config.yaml
d_model: 128
norm_eps: 1e-05
positions: "learned"
attn_scale: 0.125
bias: "none"
init: "uniform"
init_std_o: 0.0512
init_std_down: 0.0591
lr: 0.00906
grad_clip: 1.0
decay_fraction: 1.0
decay_shape: "pow"
train_tokens: 97740000
steps: 2983
Each number is 50 + 15 x the weight over its row's rms, rounded and kept within 0 to 99. Layers, rows and columns count from 0. The size before them is the row's rms in percent of the matrix's.

# down: layer 4 MLP down (transposed), 512x128, rms 0.0592, rows 419-443, columns 64-127
# up: layer 4 MLP up, 512x128, rms 0.0589, rows 420-443, columns 64-127
down419 082:38 42 35 61 50 42 19 54 54 44 69 73 57 47 65 48 46 77 40 64 48 43 51 55 48 44 53 26 59 41 64 57 93 41 42 39 73 54 57 58 52 37 32 63 84 68 89 68 14 34 35 48 51 45 54 53 33 28 48 62 59 60 39 66
up420 096:63 48 58 56 71 42 37 68 41 49 47 58 19 53 65 28 77 68 56 41 32 34 61 55 50 63 51 54 16 10 33 46 50 47 35 53 51 62 61 71 46 53 83 35 71 23 42 56 48 63 55 53 67 62 52 39 57 25 40 57 50 53 66 58
down420 113:46 33 55 42 71 68 80 45 44 50 44 49 48 85 76 52 57 54 33 54 65 71 69 32 54 61 48 38 47 47 26 47 47 59 66 38 33 38 41 61 39 13 60 44 56 39 49 69 62 77 49 65 64 33 40 51 54 63 67 64 44 87 55 50
up421 103:35 90 61 39 39 26 46 90 39 18 50 57 45 71 43 61 75 49 59 50 32 42 74 62 59 51 43 63 41 61 84 36 61 46 49 44 58 71 68 25 38 48 47 35 30 42 32 51 51 33 68 45 65 47 74 50 51 50 48 43 34 72 52 40
down421 108:64 27 41 86 49 61 59 58 52 72 63 39 66 44 54 43 35 48 42 41 68 31 36 55 54 57 63 61 44 47 62 48 40 35 42 52 47 60 26 63 42 07 28 60 35 53 29 80 34 56 48 41 43 55 59 62 52 74 48 55 46 50 44 31
up422 084:35 51 66 53 50 32 51 63 42 50 48 49 64 81 47 31 72 21 68 69 41 81 55 41 25 28 24 70 39 59 74 63 61 42 26 51 49 69 50 40 46 42 22 43 73 49 68 44 51 52 46 57 21 40 60 55 31 44 55 73 56 63 51 61
down422 080:65 47 54 24 47 45 68 44 26 53 53 74 32 42 49 59 25 41 61 37 41 45 10 62 63 68 36 66 36 38 22 27 65 46 73 50 41 33 58 76 34 45 62 68 55 60 38 49 41 38 60 39 79 44 18 54 58 67 74 41 57 67 73 38
up423 091:51 28 61 35 62 80 70 49 25 57 49 84 56 56 39 46 31 37 56 59 17 55 51 39 26 64 44 53 61 58 65 39 78 54 52 34 68 63 54 42 67 62 23 54 62 58 64 38 14 58 48 49 56 70 42 61 24 57 62 46 33 51 70 39
down423 098:51 66 65 61 29 44 51 44 61 66 60 48 41 30 69 61 45 71 86 47 37 56 78 50 55 29 30 55 37 62 21 59 22 73 11 52 45 57 52 49 46 63 68 55 35 58 68 49 87 36 56 56 42 38 56 69 52 52 62 37 70 35 35 64
up424 095:40 52 62 55 48 72 71 55 54 56 47 29 39 47 56 52 73 46 55 42 35 79 42 39 29 58 78 53 40 29 75 67 27 20 54 24 60 17 51 46 55 94 57 52 65 51 50 59 48 62 54 55 59 39 60 49 35 44 36 56 56 54 27 82
down424 097:47 38 48 39 61 81 63 65 83 36 61 53 56 53 54 49 28 73 59 60 59 46 22 53 44 86 50 43 39 54 49 35 67 55 54 35 43 99 57 36 60 55 49 67 54 50 70 36 83 53 46 57 32 59 56 55 48 32 47 51 53 49 52 46
up425 122:41 50 55 32 40 41 59 41 61 61 55 62 43 48 87 51 45 39 54 57 60 43 40 72 51 90 67 86 39 57 64 60 54 27 57 49 42 18 56 33 35 51 50 77 48 48 45 54 47 57 60 72 30 39 47 34 38 54 35 40 34 39 72 61
down425 119:55 60 49 47 27 54 48 28 33 68 53 62 37 50 63 42 58 10 62 56 41 31 35 36 73 73 35 71 56 53 77 81 56 71 75 58 45 76 71 55 61 36 51 53 63 41 33 34 60 64 64 31 66 49 54 44 34 47 52 80 40 71 39 53
up426 106:40 66 55 34 54 62 32 58 47 52 22 44 48 40 29 58 29 62 37 52 40 77 13 70 56 46 37 72 61 28 52 52 42 21 36 54 47 34 35 40 53 69 79 32 25 51 57 59 41 31 37 60 60 52 53 40 27 16 51 29 75 48 73 54
down426 103:62 40 47 88 53 85 54 51 47 65 60 58 39 39 64 64 60 45 26 49 63 72 76 81 10 47 54 35 68 44 48 40 47 29 45 64 97 31 30 57 42 43 66 47 49 45 50 65 64 57 51 45 70 48 43 65 53 40 62 38 59 80 57 64
up427 087:63 33 40 40 60 57 43 61 45 46 57 81 62 29 69 43 44 56 59 65 43 36 47 38 46 43 54 54 62 66 41 46 71 66 61 59 69 79 70 39 84 69 67 69 33 84 32 47 53 45 33 28 53 37 50 41 59 46 51 61 36 53 48 62
down427 082:21 57 46 55 46 55 45 33 35 43 24 32 37 33 43 17 71 49 43 20 31 53 61 30 49 38 54 53 52 84 47 67 46 46 64 51 59 35 37 31 33 50 39 45 35 32 51 26 39 51 38 37 49 73 29 56 65 27 48 50 60 54 43 31
up428 107:55 31 71 37 56 44 65 37 65 47 27 54 35 61 24 42 21 40 52 33 39 74 31 48 40 50 45 64 49 17 45 61 51 70 44 43 60 41 36 74 59 67 41 46 67 63 58 53 73 53 44 43 67 68 41 42 59 38 67 62 51 83 31 59
down428 113:54 45 53 55 70 22 36 71 62 45 48 63 61 58 59 50 52 65 85 45 29 56 53 58 32 29 12 65 51 47 42 51 53 74 61 58 60 40 43 95 73 37 54 62 52 19 48 46 56 55 71 44 48 47 69 27 41 56 27 60 64 56 32 47
up429 104:80 80 37 48 42 54 30 82 29 38 48 58 33 25 57 56 34 54 89 37 28 41 32 72 49 44 45 30 64 30 39 55 42 59 41 59 56 60 62 53 27 67 56 68 52 31 48 52 51 63 53 34 38 47 35 37 73 25 40 48 11 41 51 46
down429 116:68 52 45 22 58 49 37 58 48 35 69 54 49 54 75 53 31 70 48 39 77 71 49 67 61 76 62 44 59 45 56 63 51 61 41 45 40 49 21 71 25 00 39 29 80 58 64 48 70 70 34 49 39 33 44 52 48 64 55 69 55 22 26 57
up430 106:44 52 57 72 45 83 62 60 25 71 60 44 52 28 67 46 59 53 53 39 55 32 34 62 72 52 60 38 61 46 65 82 51 80 55 34 27 60 86 77 51 75 09 36 77 53 70 45 46 40 64 31 57 59 30 41 31 41 58 50 55 36 50 25
down430 104:48 40 38 57 52 46 42 78 64 32 56 43 40 20 58 43 43 59 40 61 61 56 66 54 15 59 67 63 38 40 54 32 71 64 35 54 68 75 33 88 48 55 83 51 51 61 38 71 61 62 79 62 27 70 40 61 77 48 44 54 69 57 55 72
up431 110:54 29 75 47 82 51 67 46 50 55 52 69 52 41 55 14 46 51 73 38 41 37 54 77 49 49 52 41 61 56 34 53 56 50 58 45 75 44 47 51 26 34 43 61 46 43 57 24 42 59 60 46 58 61 52 48 32 41 38 38 76 42 50 70
down431 108:61 55 65 46 44 39 53 70 55 49 43 43 29 12 62 69 60 62 57 56 47 39 43 36 41 71 38 63 78 69 47 27 46 50 55 41 49 71 25 54 64 49 66 53 50 31 57 44 55 20 46 50 27 59 09 26 44 73 74 13 22 54 35 30
up432 101:36 53 46 60 40 37 45 56 60 51 69 37 47 36 67 40 34 49 43 30 43 28 52 40 29 02 69 34 52 40 64 52 76 67 53 44 60 47 51 46 53 32 71 43 49 65 52 42 71 52 67 37 69 35 74 62 36 50 52 51 36 29 51 52
down432 103:44 51 38 74 78 45 47 45 44 54 56 18 42 14 55 21 46 21 84 39 39 38 64 21 33 56 44 60 62 69 47 47 32 35 59 43 41 44 30 79 44 51 44 63 46 51 28 52 60 33 53 53 21 44 59 57 74 43 65 62 49 39 80 47
up433 077:64 68 60 35 80 67 51 78 20 47 56 42 63 41 47 45 48 32 48 25 60 39 35 51 55 48 53 58 31 72 47 29 27 43 22 26 56 48 45 58 31 45 70 62 57 54 58 50 74 41 49 21 65 52 53 55 62 70 67 34 38 49 63 58
down433 074:75 29 44 57 47 29 39 42 40 23 46 51 57 63 77 47 51 62 47 49 47 27 55 57 34 31 46 23 42 52 59 60 52 67 55 77 56 57 28 20 42 53 44 31 53 44 34 60 33 58 38 50 23 65 65 40 74 47 23 82 59 43 75 48
up434 099:47 31 79 53 35 51 32 78 35 65 46 16 71 43 56 31 58 48 39 52 49 47 55 54 43 61 47 33 86 49 49 30 41 70 53 40 79 51 53 50 44 39 50 21 47 55 18 40 58 59 68 48 65 45 45 41 58 63 37 51 30 44 34 44
down434 101:70 74 88 31 47 34 54 25 30 41 49 47 68 42 24 49 52 30 53 23 31 59 81 40 43 36 50 39 43 60 68 37 39 61 42 38 27 31 39 19 42 72 32 47 50 45 44 31 47 37 55 33 65 36 43 65 45 81 44 71 58 61 48 45
up435 074:45 30 38 42 75 91 66 71 56 42 46 74 58 34 53 33 36 23 59 62 41 49 42 60 41 69 68 64 75 47 39 79 61 51 45 29 57 68 39 51 47 51 62 38 53 54 38 35 54 56 50 47 69 52 55 43 34 82 53 21 49 99 30 37
down435 082:34 68 43 61 63 55 48 66 73 69 37 39 31 68 38 68 59 26 56 39 52 58 50 26 37 57 57 51 33 53 59 61 40 52 40 53 39 54 71 43 29 36 21 54 29 87 60 55 21 44 64 54 51 30 15 37 77 40 68 57 54 41 50 49
up436 100:79 42 65 59 47 38 55 69 51 46 53 48 40 38 65 61 72 39 50 50 44 52 54 58 46 42 49 36 62 65 45 50 45 54 26 30 51 51 54 78 17 30 44 65 20 41 43 36 64 47 72 61 53 29 43 40 22 85 48 48 52 47 77 70
down436 096:37 35 73 51 51 48 60 36 49 41 47 41 66 37 77 21 78 57 52 16 59 20 71 48 42 66 62 20 52 56 66 44 60 47 43 49 39 50 40 57 47 45 46 55 63 39 39 33 83 38 66 44 58 40 47 76 36 47 40 70 45 37 61 61
up437 096:56 36 41 42 58 56 24 52 64 34 55 53 27 47 71 51 48 59 10 31 44 51 47 57 73 60 46 28 40 32 61 45 70 51 54 55 64 51 56 68 67 36 43 10 57 56 56 49 37 45 63 55 62 70 69 41 55 57 16 29 60 43 51 80
down437 107:47 70 56 25 44 58 59 38 31 27 50 21 36 43 41 28 53 62 27 60 25 64 46 52 64 59 65 45 47 58 21 43 65 46 65 65 53 45 72 38 37 71 55 33 55 44 72 69 62 70 42 45 46 62 79 37 24 45 42 53 53 22 49 47
up438 108:40 53 43 51 60 56 25 63 54 47 59 43 48 42 51 82 68 70 74 55 40 20 50 41 47 59 39 65 75 41 44 61 43 62 61 40 60 68 47 55 35 58 57 59 37 52 52 35 46 54 31 66 39 70 48 06 55 68 62 55 39 34 21 93
down438 107:34 33 52 49 68 77 60 48 40 41 57 37 57 63 46 40 30 51 40 53 43 85 26 69 42 50 42 39 59 45 32 45 66 68 47 15 32 32 22 40 36 62 85 57 58 57 34 46 26 46 42 49 62 66 29 60 45 42 30 51 73 62 62 78
up439 119:59 47 41 36 58 46 38 57 47 52 73 76 63 74 69 35 67 70 63 34 46 23 83 56 43 43 56 42 64 42 51 60 46 89 14 38 65 60 57 48 52 63 55 77 73 62 29 70 24 64 57 56 45 63 58 50 17 37 37 30 48 62 53 65
down439 119:52 33 65 63 87 86 49 27 37 53 19 50 18 64 25 66 48 24 27 42 69 52 59 73 23 44 67 30 62 36 68 55 48 48 30 66 58 43 52 18 63 66 38 33 61 27 42 53 30 38 44 59 70 37 26 50 57 56 52 18 45 54 67 55
up440 088:33 53 62 28 10 44 52 38 48 55 40 68 45 57 45 34 22 57 51 67 36 58 41 27 24 49 39 33 40 45 73 32 51 46 64 62 57 49 35 62 55 77 49 32 65 04 66 59 39 35 47 27 39 62 66 62 60 60 48 51 34 32 66 52
down440 098:49 66 65 31 76 56 49 54 71 64 55 55 57 58 36 60 36 66 64 56 46 47 33 24 53 24 68 55 47 51 48 41 60 50 64 46 70 41 60 64 63 49 53 50 47 30 43 61 55 11 35 88 48 42 65 91 42 44 52 59 67 34 31 27
up441 107:46 52 62 28 61 69 41 57 53 42 53 65 34 75 32 64 54 43 50 55 42 58 49 30 58 71 53 49 50 46 38 65 85 35 66 56 00 28 32 91 36 75 48 36 34 70 62 61 61 50 11 33 47 68 21 43 53 24 65 53 44 59 30 36
down441 115:49 63 33 50 52 60 72 51 49 59 42 34 30 56 66 49 45 42 75 46 54 30 53 43 61 60 41 33 74 46 58 19 27 35 48 88 74 70 36 34 61 35 40 65 61 32 22 44 42 31 56 38 76 67 46 72 56 29 15 58 45 49 57 68
up442 095:25 57 52 54 59 43 26 40 48 58 59 31 45 65 55 36 49 52 26 30 64 54 48 41 61 31 43 54 66 29 61 58 28 40 32 65 78 59 71 43 45 25 41 50 53 71 28 49 42 59 32 38 26 42 46 44 51 47 68 39 23 63 38 21
down442 095:51 42 40 61 34 54 49 37 42 51 69 70 53 61 67 57 52 36 27 29 41 50 12 22 50 49 55 42 51 77 73 49 59 49 70 66 52 70 28 46 35 53 21 46 69 47 56 47 49 51 51 60 69 67 56 38 28 69 43 53 73 54 35 44
up443 103:49 62 42 52 58 52 33 70 59 38 50 41 48 47 57 51 23 45 74 42 59 31 59 52 18 35 62 47 68 46 59 59 44 61 45 47 32 46 77 57 48 57 15 51 60 23 78 49 33 60 75 52 54 29 78 45 53 87 83 16 37 55 56 30
down443 097:32 48 67 62 34 33 88 37 77 42 28 53 50 59 47 39 52 44 61 53 63 70 35 53 62 45 45 75 37 38 24 33 55 69 54 47 36 43 68 61 46 45 41 41 45 34 46 54 59 71 42 64 42 53 48 63 24 59 44 60 61 29 48 39